config.toml
d_model = 96
n_head = 3
d_mlp = 192
norm_place = "pre"
norm_eps = 1e-05
positions = "rope"
attn_scale = 0.177
bias = "none"
tie_embeddings = false
init_std_o = 0.00881
init_std_up = 0.0498
init_std_down = 0.00623
lr_mult_o = 1.12
grad_clip = 2.0
Each number is 500 + 25 x the weight over its row's rms, rounded and kept within 0 to 999. Layers, rows and columns count from 0. Numbers have three digits each. The size before them is the row's rms in percent of the matrix's.

# q: layer 10 attention query, 96x96, rms 0.125, rows 77-95, columns 48-95
# k: layer 10 attention key, 96x96, rms 0.127, rows 77-95, columns 48-95
# v: layer 10 attention value, 96x96, rms 0.119, rows 64-95, columns 48-95
# o: layer 10 attention output (transposed), 96x96, rms 0.131, rows 64-95, columns 48-95
# up: layer 10 MLP up, 192x96, rms 0.182, rows 0-77, columns 48-95
# down: layer 10 MLP down (transposed), 192x96, rms 0.175, rows 0-76, columns 48-95
q77 089:530550509512444470486528500524497512519523477471508500554542517516501524458490497536558511551524518519492522472487463502497467465482505505505486
k77 084:547511491527502535449481491509496477472501513498518490497474501504538490512513502508484506455492510530519514520515557535498518498544517504499581
q78 094:509483488464510429511497499529514529494525508532529508480524475556494491521523485505544433511490499477497478491496489490510503503480502466488529
k78 088:507472495541513533518500515479515494510540489480465455549483500508495526522512496512474538516499526530501449470508504513527527456530453499512461
q79 098:457461473537534535492504524488517504522505510482512515533486447526466526532470483487445491522488501514503468484528490492473493512518520508485519
k79 088:532471480517486498505489478481540560494499504474474513458487497499481469526517513487497510490476479490476523508540516523527512509510539488534470
q80 093:491497532490431460517489461510516537479501506484514451493536506456489495523520498449540513489558484535501499470458463487505458501496480525484497
k80 088:515598465518480515482516498486509465501491510517494492501479494488533510453452511506501519503481522480485524511518535509485506472534481459483450
q81 095:495528520436498509529473492506516509488534438475512515506512550490471496499497455512470517483491504528507509485526529507513472467550482504546512
k81 085:521470499493481477493511531483519471500473517486522504521529486439483523488481499482517525535511474507479503544489485512485536521482503476508508
q82 090:506486528490460476525490508454518517494491510494463483500530475425539486491528467510499466482474486520473528500480549505512494515506462533520538
k82 085:509486479510531477513500485475533498472508484528457510532468478501481505477473500467489541501513510515551468470486475538464528486462502494504414
q83 097:460510472514517491472455440490486456547504436497500474563508488494494524499479500490512470509520510488514512489495507553500544465507516499493451
k83 098:522497542529483508491513530542512497490499502514459517502505510542560469512541540480504487519505505490483502563505515506550452503503464474519544
q84 095:529543503529501487521530507444525491505508534464529460458503488465526483516493469515516521555447492496537483464517521502544516485516503514476512
k84 087:498479471468512486479471494569518467465515509464496496528508503484490483475485528488499494484523490496511521483547504496483491465459520515529480
q85 092:471486506446497502534457516537452511516468500457483505503532495465494509525515491492497511522447507531507507490495495545504506460520451514545507
k85 084:485497490544479489505479501506502501544483537520534529524514512498491461460434511486532488478490465537531510500525496509488519531475520484488518
q86 082:478487516481506478507478443494520527503511500498517458491488518495500494528515511464479507477483476482507502509512512454533538566511533506505555
k86 085:490547502472475539538521518480506495524487467483512526528516551498500498513455494503498500531502513496485546478512422470503505501457465497499481
q87 103:487510541476492477499483440459501513490480476509522507449532507531469547511492469453580503489507479501488512479496461491530502517502528491481476
k87 101:493519479485490497492528539541455512507527493503462491513472515534514542470438534510490492484500496502500488491510482498544425464515484490551516
q88 084:516478465529506529463526515511465510496497498499472519485479537551453487539484504500517505496545490528467452477517451508526468499505464481499506
k88 083:534487516500473468496519522519515490495568459494538479458545475495510528530475517524499489473429505437509487557511541517501509504543518491506485
q89 096:506494466533462490486567493460502497506541555493508487446518511453503452519502466450538479506495484492504481482493486494520496534505478505500536
k89 098:510510489493513480557505475525490474462504479484507441515513531483485552464461518526503494527480498478539466475531484489501472466491505506501485
q90 099:490496465508500527510520545483473486545532535515509508501497534441497504568488519490486492499484502534514481484469513446492501508509476506485524
k90 094:486466524531514478532474475494497521473460491483529480503526539481494536452486491514516498500469509464508523522520455525528491505492484503541495
q91 092:518498498506476482450529518517513477523524486488498530575540500555477495444471523535531471464481513451485500518499545466506513505503509483530547
k91 089:545482515496539508518493507475488493503470523512509475470467510498521503533510476516505481533517489539530475486504457519511565523490497522450512
q92 101:527488460435501477503479517581501464478460518471519506502538523504474473486472525492496483489485503499475481500508504470475544504525539483459525
k92 095:456485521517495529512484501464534502535500510497461510478470488509564565488500471497445485490518494551536489508521465515541448511515505524493545
q93 088:515516468492512454531503488513521476464531540528496502544569501517491506483487472514527455516472503444526472482524498459508515485539486487529523
k93 084:519449503516527587530481496525495506532482499504514505499454533519498483518463476521479499527519480549498473523485489490513490471477484508472513
q94 094:475493497576495526487533511548504454553496511519464562473476504487498471478454490520486486473542500455478516524483504477463500541472517512484531
k94 086:512488502454541479475497496514498551434487519540508510480468471472494535539574493486515476445507493535500484510497445486505495522498537498493509
q95 097:525495483494496421504532473522512481441523515492515520487481532512535487439501551500533514476510513466491533531517528526522472508530487493505486
k95 090:474537501481493516500504523522464520543547525490506505488500466480459540528526453487466488536524499555512487510523549466458528502467528521491559
v64 104:488562523550495534482482467501534478480493479468493512492489508515502552474466480518469519517513493493457490526492519487503462492491534522460511
o64 109:500478559520500502510455470502514514539504451504488538530497505536521490474529492542484506498468501501486512557457477516515521511481566453512503
v65 084:496477485426504489499490485484504514453548505496491495535456499484507473498519538506469459453488507512512532525557480513510491512506508531528492
o65 092:470494495470434487523511498473485486501515533479516504506504454500487511526465506476522484483503550493550484515507490497496471502505549525478531
v66 114:491494480516499480517500533509467552503503543530462509528454512528525499513496490521454512521510496508506490501527516453488468491499492513517483
o66 110:474490499548490519476473479511515496493526501565446552489488512481505500469502502501518528493478539550494513494481521501480482453477480465565498
v67 085:550493518473524481527448498515493476492490493504479472502525537519464475504492545498495509502455504462490517467550486496489510501525528495542485
o67 092:495463506492465491524488514479490491489471564497526497482500505526516451532462480545510531480501465485510501522497474513525513548525473557496531
v68 101:493470473503479530490500536488510488564525488453541512500505503520515522469467481542481507489544497460526526497481507503486497481445521499484518
o68 100:502520536521562501502490448530528507531497474522502515521487517490486525420530471499516493491459486515443527504482529485499525485537539471515481
v69 078:519487471492529497506487504472455532555485528494510509511507498518500491502545510457541504543505497526547491514513472514519519508514505490504490
o69 081:468492475514523508511486509510467528510517511518490503496489475530477491497513490495476538481486477514492509494521493511495480554510470463474500
v70 118:488467496518482503515485507498495524542537489500475517441514500494514462476526499503485512472493493553530511541519481546505494536508504492510520
o70 119:471511517500488499518499509473482502491529495513503551480518497486522442471504498493497505486485466510492531506508503484482488525490470503479529
v71 101:482543461462557528479520474479476505516481517537485527513465491501489489481527507479532505503532511498500485486540462510499502477529486497503469
o71 106:473469461464439525508491538495473524524531516468496462485512424511502522528465517522451484506507510502548469486485502493488512517501552460460548
v72 092:501511523517482525510458494495500464492479499487506504518501503499520489449448480533481481475447494465483527491517537504471463509511570502517532
o72 098:513451514461486502517436481504517478491480518539525531543506514524500458486483487528521490453480496479474508561482500509515502505506543512553526
v73 085:470478469492504523438540494528514484458510518501479542529463437459527485499557484529512494467511492524502495509511510549512504531499498508495502
o73 088:493489485482501503465557514474501461510515504569507504515499432425487497519536509451472473495493521501508536494480495504505492517487500507494536
v74 088:519474515488502500455482534403498462511442524514539484504507485477460471514512525508508502511525504543543516483506517464544498480496491498501530
o74 090:492517521486556511492512490497508507458543534517486474483481538505477509504544473469502480495521460513429495480505476489525475483498510466504486
v75 079:511485481511515466545484452468522467464519478490536520477482509520510510495525512480537474485473504529520488512538490493517524500484482518512508
o75 077:480487533465450447509460483494516495486486482486492519516481483536489509505494496441485500539446507482514497502524475498539493551534560476444479
v76 082:539528484482493516543503473505519505500564450482525492503532556537463545494452488477525505496495498480467515481535521508457519467505507505486479
o76 087:504518509481494492520484513520487494541479460500479489528498524542490536493468470513497507535467492471490504498509494504513512475546533465494491
v77 098:465476508485513443482527467498471499474515524503508516509461475496560496483525531506535504499490505506519480515509499517478514542457515521473535
o77 102:465477487513453483519479472475504506518493508485546516531491450470485497542509512450489493519490542469564501519474538519517504555482504490493533
v78 099:490494474456487536468492528485485506546478495489498503503496482497500435489553481496477504482511496515538525538530488557504493516551485480507532
o78 103:489514492492512525508534522517467512508526528532512507488492465486501449499519490503488488465501485502473535503498503505484479512495455505485542
v79 089:503505503536484508475435482504492468499423486492523493511533522501512484524463486506511515513462507480484533516486505478482482498509517468545521
o79 098:532469464490512522499483484550496504451485530511516527497512539547480478459483512522510457433513486503468488543524474520494535536493495515503470
v80 099:545515534489476466512464523481496502480510499498487491485498492525485488500543516467433481486489505504499509562531521515513473528526505503486538
o80 101:501542556522465471522510496500488516506487494535529526526468536512489440534530486491536531491472512491478527531483473510542472501503482484493490
v81 092:485412495490484472493482492515475483458507487502525536497516509470541479518496502525511519459464488450480513545463510524454488517482491487489500
o81 093:533488484501488499522508477527509471462487525473512532465529501493516502495457525480524462453526510489544497506478475525495509560510483588518491
v82 096:523475480521486482516505508527460509539486495531475522485500497518509438511535523491482515499482502523482514487490467517522520518507472491565509
o82 103:485501486507495525481533516514496496470496532498489517465515495462530460492480521493483500478504491522503510497521515499461509517471405579487511
v83 092:482514522495511563479430483479496518483492466505486489547514532493481528486496507503517491469482496506538525520541518522492482476535518499506491
o83 099:507469523468473517534444497514486495503506488551445532528506505564523500502482475529493485462491499488500512556491470509516489532497536436451520
v84 103:489472518503515498501442494541478463513415486511532496521496521499511477506478517499497496483483508471472520483469463476468552486513521490542503
o84 105:501440472476499516488459463535499487485475546482529494486509503529498508491460534521492474467528506488510470533505503498475531557486493549482504
v85 100:524542499484511535483488527468492477556475489513482536468497486511471501487546476529491480525538497513548511491503487528511512491538499481512499
o85 108:501483514477536527468490533517469515527511506543480491491477504492524497472526501522479523507485470533451506473497487506494496506504469455495495
v86 085:482457528472504480504477466523526520472546489488525544487455510488524507498519553487484478522492494497527491443486500498512545503494542515502510
o86 087:492472520500477450489475488458494474488470508516484506495505488513514538534516487493530512505506498489517488514472504453499483548487514491468488
v87 096:460483556551538552478432484501525468499432471512524518504470502459521495476522505496514509481520515518497503551495496476507509495526545501498506
o87 101:492431495483471504492442482515497490489501496522504529516499494538520502486511520508452475478497515498495498557476478495514513564483574441477524
v88 088:551439449512524541491521513537490473503501491497523524489490528470516463506536503530532486497479493508453493489517487509490512509475541511529476
o88 090:467422447495505510483526506489515474509499540540485506484518479467503487479455497493462475489483504526509523511484506517471517566517497577511525
v89 096:514526534496515508501442463458491510471454485491507510524504494517502520511501508449546485490483509471498510529494479490503484498498504488506493
o89 102:511474495482474497499468477532489517487497486492497518518481498577458516503504511504497490472490524486502475537492469532532521538536552421472472
v90 100:495464551563481490477451526502513533483469525528501531505526513470523490540500467489506515491510502486518506485497503467497514515513513482530491
o90 108:499481467481523497478487485494498480422522510573498530489491529518494494472507509520515505468515486502470500514515472483510500523526503445528485
v91 084:479501508465490485473509499504465536493477506532474497546503501498522454547489480501462491491496501490480512461502475475478500488501518505547499
o91 085:474479451488491519510522506533483491481510538524496511490526485453485483522442513510523506474549544496527492519520536484467469485465436509514526
v92 078:527517503488508481489524513493531434488479496508479483476501471455463472537532499518516500545527509539488475476464474497541532492489466492491519
o92 087:508491525509580510450551499497523515501503507483510465462488514468515524493528510492489479554509473518465503431518490499497496481503446525507498
v93 106:513492508481526511444536493469531505501508515487537486498481430490518483510545495470486473478540512486537492481499473491535509524495515494495498
o93 110:470511488479506482470545512482481518486514501519537464492473473484468531538527520486501500511525511489497490500484510469500506512518542471479495
v94 088:486521512497485510528487510554513482472519476478480478545517528515482566531453506533525524530498482463486497471507515498477497472498514499463465
o94 096:538489504515510495489488501518493470552463458511487506523492527514499525492507489513509528510483499492487514517495481505520510485537486470542475
v95 112:506535477489519489490471477468532498546540482504488531463472477527488493442518506526481468469525500520523485515489489501530518532519508503509553
o95 112:490501583493477491522458501485504515518523525489496494502512454513521458504535498526486502500484501482504514510504489461513502536485551484443541
up0 105:473467487477450516509498488518481554481529487491477550481500499489485485503492532499477497504524506512468533511530512526565490527486464479517470
down0 103:494513482495492488510478492498534486472498496525476537523528502473466510479520487533451519531502472553514519491537449556488506510490535534479479
up1 101:505483522510505472473473501508503505483508485496470453497530505511490512483469517459477517473507531462499493513514492532506509524487474497515482
down1 104:497518481480509472500532505484509564496486489498482496547510501478523551498461513463513473488492519473497480529532506502516543479480529500522502
up2 112:473454491537528495520498501485486543493506465491518484502482508508440504485493505482438557500525521476512499540552497490464529524508501469471489
down2 129:481549480478510459485512488519499533508486501513475511512559518458492519502504478493485485557517546510470507530473506496481559540502464491484494
up3 089:525489516562490509532529481508497441471512534527520490507502513481528498500490535538507533519538496469486472522488513489477524464511517515471487
down3 090:472453520468521488488469517555503517518500486501499556504444487482510501520532482506501485527519559548474511489472479467483474544551502481512501
up4 086:496506526547477468508510502525542491496516560504476476492480477538511521460510495483491511534507505519515500492501446507535503459520521500514530
down4 084:486501503521505498494509510522524502455510533522515517519474507488472479524492504532520476497468568486521506519480490533525518522513468537530482
up5 118:483473453523492472543525486499511486506523482507502507526500489461479464504511498508526513461505509487538504465466513493474515527502522456454501
down5 101:449510496492509504495526469465520496515467516506492497500484487471483474512478493489510518515488456498461507535476531495508505535501545499443510
up6 109:486476528491476527520527490523459500504509466527511489512516533491476525494502477502488460517479524489517488507507465453501523530488470453486519
down6 119:512509459486480483545493498543532492467489481548500482495476516469477538491531503450462516498476482512496495460487464474497500504523472485506509
up7 109:506481498515483482524487494473514483548476507495479532449504494500472523522508514525510489500486501499491485487440519503487529531454499487476511
down7 134:511489481511491490509527488501524497505504488509506491483501511490498481493499491532496500504489390491496486505503503495515508517459503514470487
up8 101:487523518488496502548522515457510547511464493491533493431520468457482530513511506527473500483465493510500450504532497514531492534477495481480477
down8 094:531463526500504424499522496508510482484535472524477528532507506516451477505484495492540518514497474508519482481450484454514510490501511491488549
up9 088:491504529497499458525485513540510480501485487458469488519520528553508501471519478473466506518475511474490471504507523475502521491463540500482511
down9 084:510453477509469513482537516490473517517515512523486504491505480450499500484484506507484483497481493528517518519473501468519510456492474463544493
up10 084:507493556511474497525455456489546494517498480492506466500508538516492501501481504538474534470509491492498490464495506518526499496481464503538518
down10 091:452529462460527479499550531539509506495488518492547487511501453483480512506552510469467498517528470508504448515523473472495483506543497530530464
up11 106:479498468489503500501440483491500477482520481530509475520518530448498501490481490499500515486501536454468468503501509512489520532497511477491517
down11 109:498533490512523473534521512464443492486467464531508524481551525474484524462492461532518538497524517442450482491462488536502510516472532535492516
up12 096:524498512512508522529523477506492425506470485490508497486495484502520531451556522501486489471522514491457507514518471504489499478449461480505486
down12 092:544511487472553481517510490489482556485552467512474542550484466490524478527481529555493524486503511484485521500476505502497488500502509472464527
up13 083:473462485464493491512454511516502521577505512485511483505497491508493474498517531504469510536498492488528500467502495514523503557533534474489517
down13 089:477501514513553479500516498485478518454485528476509514481487483522510519503515457548528493475505482495481512495495483489507490430444461524533521
up14 101:515465489498505528501505513479490491481512464523517541504478523513528516494517470527480520484496539496510520510511515449523468472538494485510449
down14 099:480479505538561475511515465496499489551472579489502502506485528466494512526508496492439541494478500522516505536495506480529478478520489500511476
up15 176:516481499486481513490488500484491476529532510496490481459526524472464536506500513519539491520500492484520483471490514483490498546478467476483497
down15 156:510497502494488502503496495512493501521504488506508492484523499496491491500488475511511513494492405496490507484505495520515506529502478511508486
up16 091:530474491467490500521467529493492480472534502501479546516495477490528537512512537498514529500494538449495506508515514551511475540514488489512441
down16 088:513530534487515520480495466514511458460531444458501492454475502505512533527501490457483502468453527474495507471488492509470521499491495545530503
up17 095:445538549491472519520471472502537489519493511482533504544525498508499506514497552487494519487509508501453475497526550537510463479479445490488483
down17 094:495486539479493520542528474456463513493496509520506513511474506509489507500530506498489529510503469534465529507494477508506522496543449481526512
up18 104:537506508494520539490491484498492504516471473535528531483515474492445513479481564542494517490499506426469440466524455509480481516473497486479498
down18 106:495504525486477477519492519501506512492532495562501490506464523471503501500487464472490446450477519506519501479519541485509518491492483483522473
up19 095:566502518508506510528504462508469479494498505535554524489498534503478465491493518481498494507518495490463524446483479501480508524456510490512427
down19 101:490494489508577520517492479481500517468525457546500488496532513530499499527481473508482485494517448483490487519522515492479502495511504582508485
up20 098:522469509527492504500520514510495443496502493477554476491512505566491447494491474497512473459510501520504497510463508478508506498479526496484498
down20 089:519520488481504526515469485506484531542484507489453506550477455432505503476480522519497535523518481508523510496499560535527477499479492491483491
up21 099:503522517488500504492517493436525469526495509521507476530504554466514493503492503504488530519514505502470464510473535490546525505525493501488515
down21 110:491476487545580518515494533503503533477519510475492497498513507521534517503492517497498480493498544482497492493489530496498466447486531456475484
up22 114:485452501538487500510509507467535444526474514505478519449498470480507481518514492531487535500492502495518450474429513529490498525500527498492494
down22 107:499506497505541513488546503485492514458499517492515504532502523493503472531501459493522501490527410500495498519512550474499499518456503496490514
up23 100:444482476531493477507542512515532501509470503466513464506524523479506506462497468553502500529465549477504472537536545504508519508487518464444532
down23 098:541509507530518563522480485513484494524508506516507515502454453524493487494460556471529503447482531514449494487464477528488506489539493488473513
up24 103:495500429525478502473490427504495475520500488464489515485530499493463499500479499549483528497524499479530489460492555534475518553491532480490488
down24 108:526495498502478511494516457476474485494516505462514492518540535451478509505503476491514508519477470517487494534480513480510520512493463499536479
up25 087:482457539478501501526454436506483505496482510502501498510475523468521466513485509542475561459505501532519495480490484515520512487463527502518465
down25 086:491517516517511494495508569516502507514505480491508460460525453500513541516515493450493482470512487450535487485486492437482483503545466506538493
up26 095:492476509463489490507565527459473506492465524478536451503514488533502485505489538495495517515547517486517517519542536501487505495512487471471511
down26 085:492496550481525488509516548466524534486493534531498495509447487513553501520513482485479504536459493482508543469499493513506485485481478522493496
up27 102:501497475501485475561448475510528506462502519516501525447481498508461479465492516496503547480478516504462456481532522541504501499486501498489477
down27 097:479491510476542477516484485543518501451511483502503481528522453501513536467533485513503548505474474512487511439489501502501500490565490497526529
up28 096:503507445488513490469510508468459529491485496507509507509483503538416495483470535501462492519513506499497484491520523497532484517468469478504510
down28 093:512470505524519560505504485456509518503464458530515514504522482502472530465497468512495500500488494478500493506511474531470545509538525512497470
up29 091:498475526478501494484487511493451536501516494518487511480474542519513511472512533485510457538502535542487550541564500501490465539484509465500520
down29 084:489516520527487539487493500496533497482516488473492503502475507515511493554469487477506480532483482513474459490439520552481551489456486529497494
up30 091:533526477519496485522491466486494496519474495457509494499497474488521490529465531528558540510494498454469533447470489511513481500480528497508518
down30 083:479510506479545496510533550481494492494530467528448513501494486472513518482535455481522480523476562557543490537515515459489495541505482494494497
up31 111:481516514497523507495541444464486513496499494549511527517469492529499539500535489494530506511513526507476453468505505467509483488481476449443473
down31 111:540488475507491515530507490533450499477488457478488485469485490494494480493505513473456516471517488468470521511449478500521498551508495537500543
up32 100:500493517493464513494504535480469473473525502492519521484506549511508553509472532456515491507493504487512488488505500510519477550494458482499474
down32 106:481509472488476500508508502523505457526547515484494504513464490507486496478509491495479481492516409476498491511492481475507514516500512497507503
up33 092:511461484452461493501459502526467489508486492470516522490544470522481527439481490469506480516472524497462515523515523520503480549498507479470464
down33 083:512528529519492549526537488462524469473504441489511492473483516503508455510558505511519472493445480482536486497474526478496547506484516489508511
up34 088:447503484539490522487443448473497492538474451462457529506522509472518541457514473558516482487513523526529511460476539505488520486494529475506538
down34 097:503484497479528477530529530513477527473528512487479495499475514493479495553524496480504475496522436462535511465516506468523463491500462523497497
up35 092:524462523548468463525523465561496480508537505502515528456498481521542480484484497507510484495504498478490498499500514529453487538500531513505492
down35 085:526498507543518464490502499482482498489510546519475530506444470534465489484520503475498500542461462535497488528481514478473467482532528512491495
up36 091:537507481442505534537512547531488500455497511500492482489487545506467465495474531506515556481499517473480509486512500508497523507519516495491460
down36 084:452510558511503492493496514505518495515465519514490470496506501461494528514498446508479521554504486473526486544467479506442502518494490531501502
up37 107:482452471504483515487502478451505464520521478507451505460467482501497504502547534516514499447459502473522494488479491503491522529509492497526464
down37 115:506512484493504470496498501486523496524486484528530508463461530532508504497486520483479514491496413503478542486532526516491458481450501494470525
up38 091:556510460529524529499475513502520494487511498523485546512468483531468540492519469543510518511538571539498473472519489462512494509493496479473495
down38 098:526482534505503507496483532459487500552519472494488546509499489526523504514503500480498476495482466480498499526519516435506525503523470593498458
up39 122:504478491511462445561489509510491531534496511530550484509522473461489500495463469547530500522476500479488502515486478488492473546504497473492499
down39 121:508516527508495434530487517512502469508473512498486480503506464478468514491515482508460492512492427518508542493456520468519482529491495540483483
up40 089:495504509513475537489529503493521518565505477500462535496502474514579533475526518504499443494465505503471498505519499486499480490442478505489496
down40 085:499446512518486483518503491479508533478505525493516491477482478479445486516483496503499528510481605549487518497491493520515515509506537479482511
up41 101:523484507492500506502463504519532485513484521513525508434474462488521536523533489500513510520466520451497476490478490555523476527498481443508519
down41 102:506497495496531473520484501485476516457477516572500490541488499495516470499488490535501494500507530528462483475469443535528556472514485527501493
up42 097:442537478488481517515490475510478507541459498534531533514496494532472496496506464525511510473511496509475510488529518467509456483420464479485543
down42 096:543487518520491513533526476511524511476465507453460490505525507479511486555494528479518497529455534513464479528479502516504512445558498467523486
up43 100:536469505496480516478497473493450517496544491518531508480459504494459495545487520541503504477540502522468467526502488521496476495476518497527485
down43 090:486531562470524535489453519504524525486472505476536452496540477494480500521496468473510500519489472537504549496480516474506490511536543506485529
up44 090:488491461538516493455525446514494454468492493471494515500564525481485558541472505534502529516522522472467523500458522513450495498455477495493491
down44 091:483473556532540496579465496471505523521458472478505467519507468477476499532521501474489505500498468528511523502491521504519516500534481520526537
up45 110:503487475509472489486521531484524516506484487482483517475520501475498525504516503485536479452478500545509479490537530503511440514478498475442484
down45 106:504493529502518514496454455510509506560486537503461478510508479481483481483500497523492482539570482515523525494517462496474520491493459517460507
up46 103:479542457486512524539488505520542488511488477493519489481516495483491470532471463555463500473531523470494490447529479511500556494514504486470523
down46 097:491491517522493506514447520551478456518515512479517476493445500522531458493502488470544500505470511523514497562482497518510547493519448511513507
up47 090:511520454507492485504528499505522481486496521512509485501491495483484508525508454485544526498464521489465522498487550485510540527473483494454519
down47 097:480482526520570510489515513482523511461502468473516504498502542511500490519508527505467469521498533489457499568528478501467495480523495479504517
up48 098:498511488488497520486514526478481515505481506476482505526523479486480481504501453540549487480456506502511498475466501528528499510489548482505525
down48 101:544524507528478508529474507487477455489523486483482484501476470500487505480477503497494461521510473551490510544514520499473465521513495478514511
up49 105:513514498447501526519496509475474485513478491548521472526481537486500474491535535512509477446469531503459547462466505514531534524474497493522519
down49 097:483502504519511494538471487482454483528478490492494518497462513487499460499486518496476504499497487495483522494514539510495529528537539519516501
up50 096:504528513505520470526503512515494491522529448500520440478545549544505516464503508507476483518524522477515508513534535481499488491465533505496514
down50 088:519487520495468524530507495488498514509490524506478527477445521481452448524491504465489457487478466491507483516472518500494531505496483487540477
up51 095:505511505520499507500526506531499484455514429521496470472502537495494488494513499529541484493495494494506492463506501458510499540482516483447503
down51 100:463498498496538479533458521478523513519491565498517496490503466498464538531530478491504517513506462521519510507488486507490509503527468493505500
up52 103:480510519521502524524509525516516460517502484538481521447459495481518522521483536532481457491471510481535493483503486487518479454454498497504523
down52 098:474519501487510520484474489482515527513498501460510502526487462505455469446478493511568532488512534482489532487490503493436517530539476500455464
up53 091:469478513512503471560503520553516494510485513478525510488530476495544524509481525511479475530489499467509436473484517470499508521469510504454470
down53 087:507504495423517483480505505473517499498481527522481529492461502550433503483523499507509509462485476535457511474524472513522493488512491472527536
up54 098:484484539473497518474469491507495455488479541507479525501497539532493523478472475523489492456529506476536486491472459527505484532519513495513517
down54 098:507515459536491528518521496470471542501521453512518495481470488526532540482474486481467466458469502528483515504521516485522492459495466488492512
up55 105:514469529485519490516505504526479510522525461544506529478493473486527537507510475485511479513476528491525517544471468501510410555492464460473479
down55 103:478522483482507478510495539495523493483462503492508466509549513507509504486531469474507502504468421505516496469523449459492462509543477469518520
up56 101:492433479495492487537509517507485513488513477504498551522454508460512532493488486516490516501492511472487495526512504548498460556519501478477484
down56 097:500543523511491488466504530513487492487478433478457526540490531493484501479499515536468487532515498494528542500492521541448529504478510521469505
up57 102:520521501527476531499510479507477507452500514488490490502532441512482472542485482521512533465519510473523498516511507502505519548523492508512473
down57 095:523522489455528465503515500528506519469511501550508532476478535494490531449561495499451494511518494514481469513511524482476510496506467532491516
up58 102:499489487485509469525516466460485494481486530494469510517492538511508529507520527552465515486502554472516473499504514525498516521482489508512495
down58 105:490462496505500516568528502476495523499440552520509528512496488498514493516555495492524532510514466474487498520468518534506491481547493522527483
up59 111:522497477525481541508524507467481452512548484543516523476504519523482509522485507484516501470460498537503507430489481524493497570478501496521457
down59 113:510495499482517516510489482467489491500509471531537485484517507545469498502503483513537492479495408489520495539494488515526482501464504572502477
up60 108:511511486459517452522506507486521514465527468498552496483517495517458497437507502475500462515487528465528478488497482511492532525491518451479467
down60 102:492492502493541504499514455464507490477500528425529549518541476505536485497489478503483553488544479524500504515530519508476509489501483538510464
up61 086:553510506508516463480475502508461507474523513513498506476515511554480504503515516498511479497491548428490511481484447443486480508495503500537451
down61 093:468442526505491488527538491472512510506498509517477496501478480484509483520519493498481495520512430552474503495505485490506499487498498568522517
up62 098:491491484518503497489501458496534464500514524506499498518489485517518523523535494510548549456538539498530481504503488499491529493479483491474453
down62 091:486510494506506516504546458526474473480492478533476522511480503500508456565508516504495492486458495518495515523474528518528483515499489506522531
up63 099:557489454516501522484476498444517441487491496516479517521488481498507497490516515558492516541500513490535443494503456514528489537501509489451512
down63 093:528536525458524502479504502481508498496480477503473537497457509495549505488508487500492452490458549473464525494495499450487518502489496504502481
up64 116:543483483473501510494550492503509541514498513509473482479470523506473493477471497525524542478524540489461518510498520501500495499428486493480536
down64 130:461558490476535424559440488511495536486514515507492477504483515433547531496519515499495516476485513503499491506526504504483501494496501512477513
up65 093:514506485483471480516515481511478495427524543481571500465534479511476456525464511490527500478547516440518533526496490487464514514534499481514521
down65 088:484540473481545507474539493497537525534483521473460511555520490469544537492498525482529466497458493488486489507514520520496484447509503481515502
up66 111:495469507520484517527492492486506499462487466480507526515512525520449501485533471502477553490510514495534509495489514453480477518452502470479514
down66 116:487515478486495486505507477501497488488497504416511507481502493466456509483454485478542501508492504509483486531513509503524529544494491514516521
up67 097:539549457511502504537517499463490505491504494478507491441523475503481441488520535540441514496546513491519483527551521484520479505496481484454473
down67 098:507455486452514513522468539526490505492496526535491509554424499491541532491502511479499467517539543492462482555493515486468533480551502495542520
up68 111:467435489550493497520544508495524500522486481503503515468488502498477455481480539482446515453475511452504479487506518486505519545508513480479512
down68 122:519493493530527459545538463516529521541491521531489527491462453475514527505480514508469484491470522533479510510495498436504472459513471448473516
up69 099:521482466491476538536477481519493481484488504532478515474498527479473512524488536480555528501493506512473534453527496535502466517512469457509518
down69 096:464475510560491489492514514515522493542486505527502490530488471518493527486500491475478548495549499479545491470455501458501530499495472442499531
up70 101:513495471522489494508485520454450509452527505507523467504503445511430452521451533473496526521548506491523487513518499514490492518496499475488524
down70 096:529514443521505506508533480506507508508503462553465485498490526495500506471531502500497461513455495485481520477446506521485535506503520488492479
up71 093:543494479474531476510506534519527486518495495496504466513520509542532505469526510509464483526471524437512511541534528494497489493491518498496487
down71 092:496518474488498506498530492467484525486456526527500533502500501447455485512500484492448521446474529499490507482455499500511470492519490497517470
up72 109:472508461520490497475496511462528532472547483500495560513512538527456495504518463480474525487525517498514512507517496475529515504509484443497436
down72 110:455500513456475494505492529504480514538435517541503496470462530487513505533498499470459462532472488503497555534539447522521522539513480493497539
up73 088:509575516465497471479495538495500533523506476462517502526516495492546539509485520501509463555499521517501474489509505454476486486447508496461494
down73 089:503465489495458508531523507502490485500464477508501505502530478534485470500533490459474533492509535549489537472472476538557501492527491484534476
up74 110:513475506516480524483484462530509496526514455484466509486519498488467477499491536503487498501520523515464498487501482508539512526494486483526498
down74 114:490501490503493484532503502505499491495496491483476507569543500463527486478457493502447525536501549507519521496524524529466539503484506474464473
up75 091:513471497502521488491510449515531489488460521463484495489520503504521500532509488506512550497531549457548506494507514485523473510473479475555502
down75 091:500495478501580534487485501509554501478472508518493528491518479492492491563477534525505497515490520547489495518510549514482466500496473488477498
up76 085:467520495443493552492480478480476499521518499519532502501492511496445525493519438497514508506459511517510513491514493520502496470468543470463505
down76 089:516532525501539499453530495464500504507527505466480532502485493528529485478489521547506470464495578493462479510501482458524504478531506486528509
up77 099:580513483511452511548496491451464481505507517474516494490503497505478462480535497535502519464468501519470550489492524488520510531517520492520498